config = dict(
    num_key_value_heads=8,
    attn_scale=0.125,
    beta1=0.95,
    beta2=0.98,
    max_steps=3904,
)
Each number is 128 + 32 x the weight over the matrix's rms, rounded and kept within 0 to 255. Layers, rows and columns count from 0. Numbers have three digits each.

# layer 3 MLP up, 4096x512, rms 0.169, rows 389-410, columns 384-511
151109122113109113157119144111117126150109110127136125093088161104156116143122091137125145134173054100172099119130120136132068139078131166144176130132150137155124114118100091124092145194159153156116148117149127134139139143151146164119095148123137118115120146151137130099144083172115117115146108103126149121121149138131163132147102138103126111130084160144092103133113129154129123105121
115178095122138126161159142132132167099128129214147168109165100084080135187167142083117109096149106093147093145095147102146130102104043116139086124125156179099195114107068050158089203096172195164054121144119102131088128093116153130097106147080103122034187120083109097107164120161171144132079105139113074091111113099096124193163130140147062160133150111097110143114137140176115132127134
164162197141160134167112092116080131124090078087119165125106150144104086168117159158121101173144073105136096149133147162132078131143112085080165140117126124101084187123137142167163176093167135144172180128113132113176156147131076132137078132111107126186151135079056141213118121127128105158139094122112095130137172202068109126124107117170130092102121154166141090120103146117087101084155
130135089139170119085151092122131081096166045146065091108088147163132180078116151180097099133167157164159163136129146149152155157153149181134200150127153104121133093155175179054156222058173115078120205125136177164123164061219155145122132117136160115166130119085123164188093117159128131041216108101125119094130124039138191162148132055109148154090215139124140108108143170166168146109071
185096129130139143209156186142163164187123098112114132156152170154111102103059051142184146086154147141069106163123180202071127128114161047114155111183118125165074169120180109174104167073117136000157173135162109107121111078141186140102173099113116168118078121110116092117198132129113204108179024161139183114206063102154184104152143128159161110153170085147131129139138114098198131157087
130125126147192119105188077124171132150127100104138112136107139087121155138116102155117099149108170126121094069125134160095121104139113117154109113120140116139107134176139117134142132151108112153138120119129223124129105166080173109118120091153157131096153135171140124122128159109123113164119172132157124179139120100105159179175156130082128110103148176139169116111066142146145127147148
139116134118091126107137147136201121145067147096182101137155123099080149115145155174109126097081070098118185121158087153153114159142169115137122133121076098106169178148138113192154104130172120036147096128113144124143084196152095139092100127174130118136103154179113079096108161090075129090106112147132131066150067139099115068138148059114113114153145081209111132108148130137118154123121
111163130123122058117095115128087118177196183191153088140160204117112090093121091114154094055111141152146126144124205106168141117162141071154098167156107149098171163113098082136101151112167111176150140129118138155149160106134121147139122087123154102083225090147107137121147075195138107085078106181119091116062097132119146126136119093112157146135169172158118123149154123159144114178116
157118128112092116130108111120132131177177154136109148116067148127124107132136110126120124177161133140134075155112168110075115110137120117111171147135119140163145105156131066163120197105132131065094176112125130134117137103193132181142124112149136169087131130149108134140141118139119114118137116108131150139142086089063089153130101080095155131079201061138119110125094119102146100127122
114080104136062140108101081111153129118084164143155099140205154101146160121126116139125114122108156143085140097136137209146178161079152128136180098120161132138190127121128124092174099073115090170102109113072061060080139071170139063068128099144120102105104143108110158177160091179128074073115084121174129132107115157147159174142176132145076170113118077163082120130103178114171133136112
102214152088095128131116163152110094151087152090142152111113172119147054163089113118162160123101154149136098145114108170060104066144199138204127092098036124056115150150153135138118176118149114144104136081127099205133151109149072132084107134159119162107153113101093152133164158089117082109114151083098129117109125167094148117131131138099145113164134150096096101152116143089123162085122
146146144116150111172135048149120130121063146187102155153142131106111111145179118130127136124117176128124115131096091165098109136130187118136125109154153160092128131132183143134112137148072134121097160099146108091131184121127162176087126119103135156177157140141156131108093118152122106114066126092152072138168089130136139155100164135114109134122141109131115155131177135138095115118107
136100154170196085099089155114084148136135173167067076152117098205113164107142132101138101126112146122161090132146122117101135106128125128230146132165138156158128153094144191116111107154065146099181191135101158087145132138115176145091181170104091118153087181121153101173153108110135131132143179137094123100131092143159181115135132128164121133122143145147140145150111117096097060098155
013112090082242109161105133084118114137130122121130170175111121151118195147088100135137164149104093126157151176078130135152140192126123093149137165166054086146185151153078123135144128116205011086095103169127099158100107163190104096177096165109224169124086162129104139203167165173161109049139147112113180102227064085142135177099112121167132114099109122170141155075127114137133111151000
133157065151144104061124172101116130163148090082118116087106146122109199142132057168113166147093149155136125100154175152124115119174097152128142143091110094128108118142092108131151195139102127100106140081144095108096161108124096143139091110140115147107109155118143129159120103149123117122125133120154175130138123147189169124071110082123122140121141167137052137124150119175129107135072
110161113121100177132117101137080137138108072156118136131105200111083115143095117145132176162143159147135112137118083118154081145159156158147113071110154102109172149194097131130138178088147221099121132208089144122103088071106149083116127101118102164139148210122132166102164150146176142140167121095148106142151090117097101116108155112050110103092109062179101135114159229131168172103120
154128117113153129128134142102126125108149086122105093112127079127097097160134134126148127120125103129110078208147156083118129091139135114130142083133107105081171113150105139131112103155105143102151111094082149067103174147185148122141166100150125032156127139105111107133154153132080131159145120174131168090093151097115138144130135140094110066105145095115153174156110152115141173104150
092076122097153143116151073133113211199086143121171188141100135162094093119126104122086142070136176177098114147157109122168132131100113101113150126130113170137147157135191101148047147129157116112185106149108168098059149106127099126102106183153109125152122142158069140121119132198101154175098131081121161155159101097146078163133155145130144114148131135148168122133125093088178116128117
131102102098114193166052161189108151144119111129078122116051189120171154109102092160103111086145107087138090139070187121133156158049193120112109149105095089117083137175177180105112134113120121102144097124152069095082118129125122134115152160162121125124111153187110117152147096117200200116056112126144156061117124176114111196133080079136171147067103102077100162153177157132152098119127
156109118152147144134142067187083075172176112141068150144143091121144180120179101158159131071111174096155156142080190083083073165099124052154095119141168159107175083169104113192155117111136100146130119153119106084084154138184123163159182189131113156136120146110211130108091082105190138108086136049144126107143069084129150171160165111123113135119159113050141127126109073183115133147116
091079118105115147168162181134158110174168182097144165117090122154109097115158090120204098125097142119120109154092095139159159166133151163089098110125128152122120074183154171160137091071115133168170104138122162152078095148143208189124154126178158143141144143199126185172143138173180037127118091160220148152149114145120136098147138169098101103172073093169102115141130178156184121059120
115137127146156152156142144116136124191131147152086123118127126102144129156163138156133124126138140110129121152121103117130120143136109140119157104164116106142135068141109154125152108146126139118145125136059121123108162129130128065101126097128122124153137153082140121164113100115106143093143086133125135114126151160127143135157132140166158140137152137116104109115147108139122115090149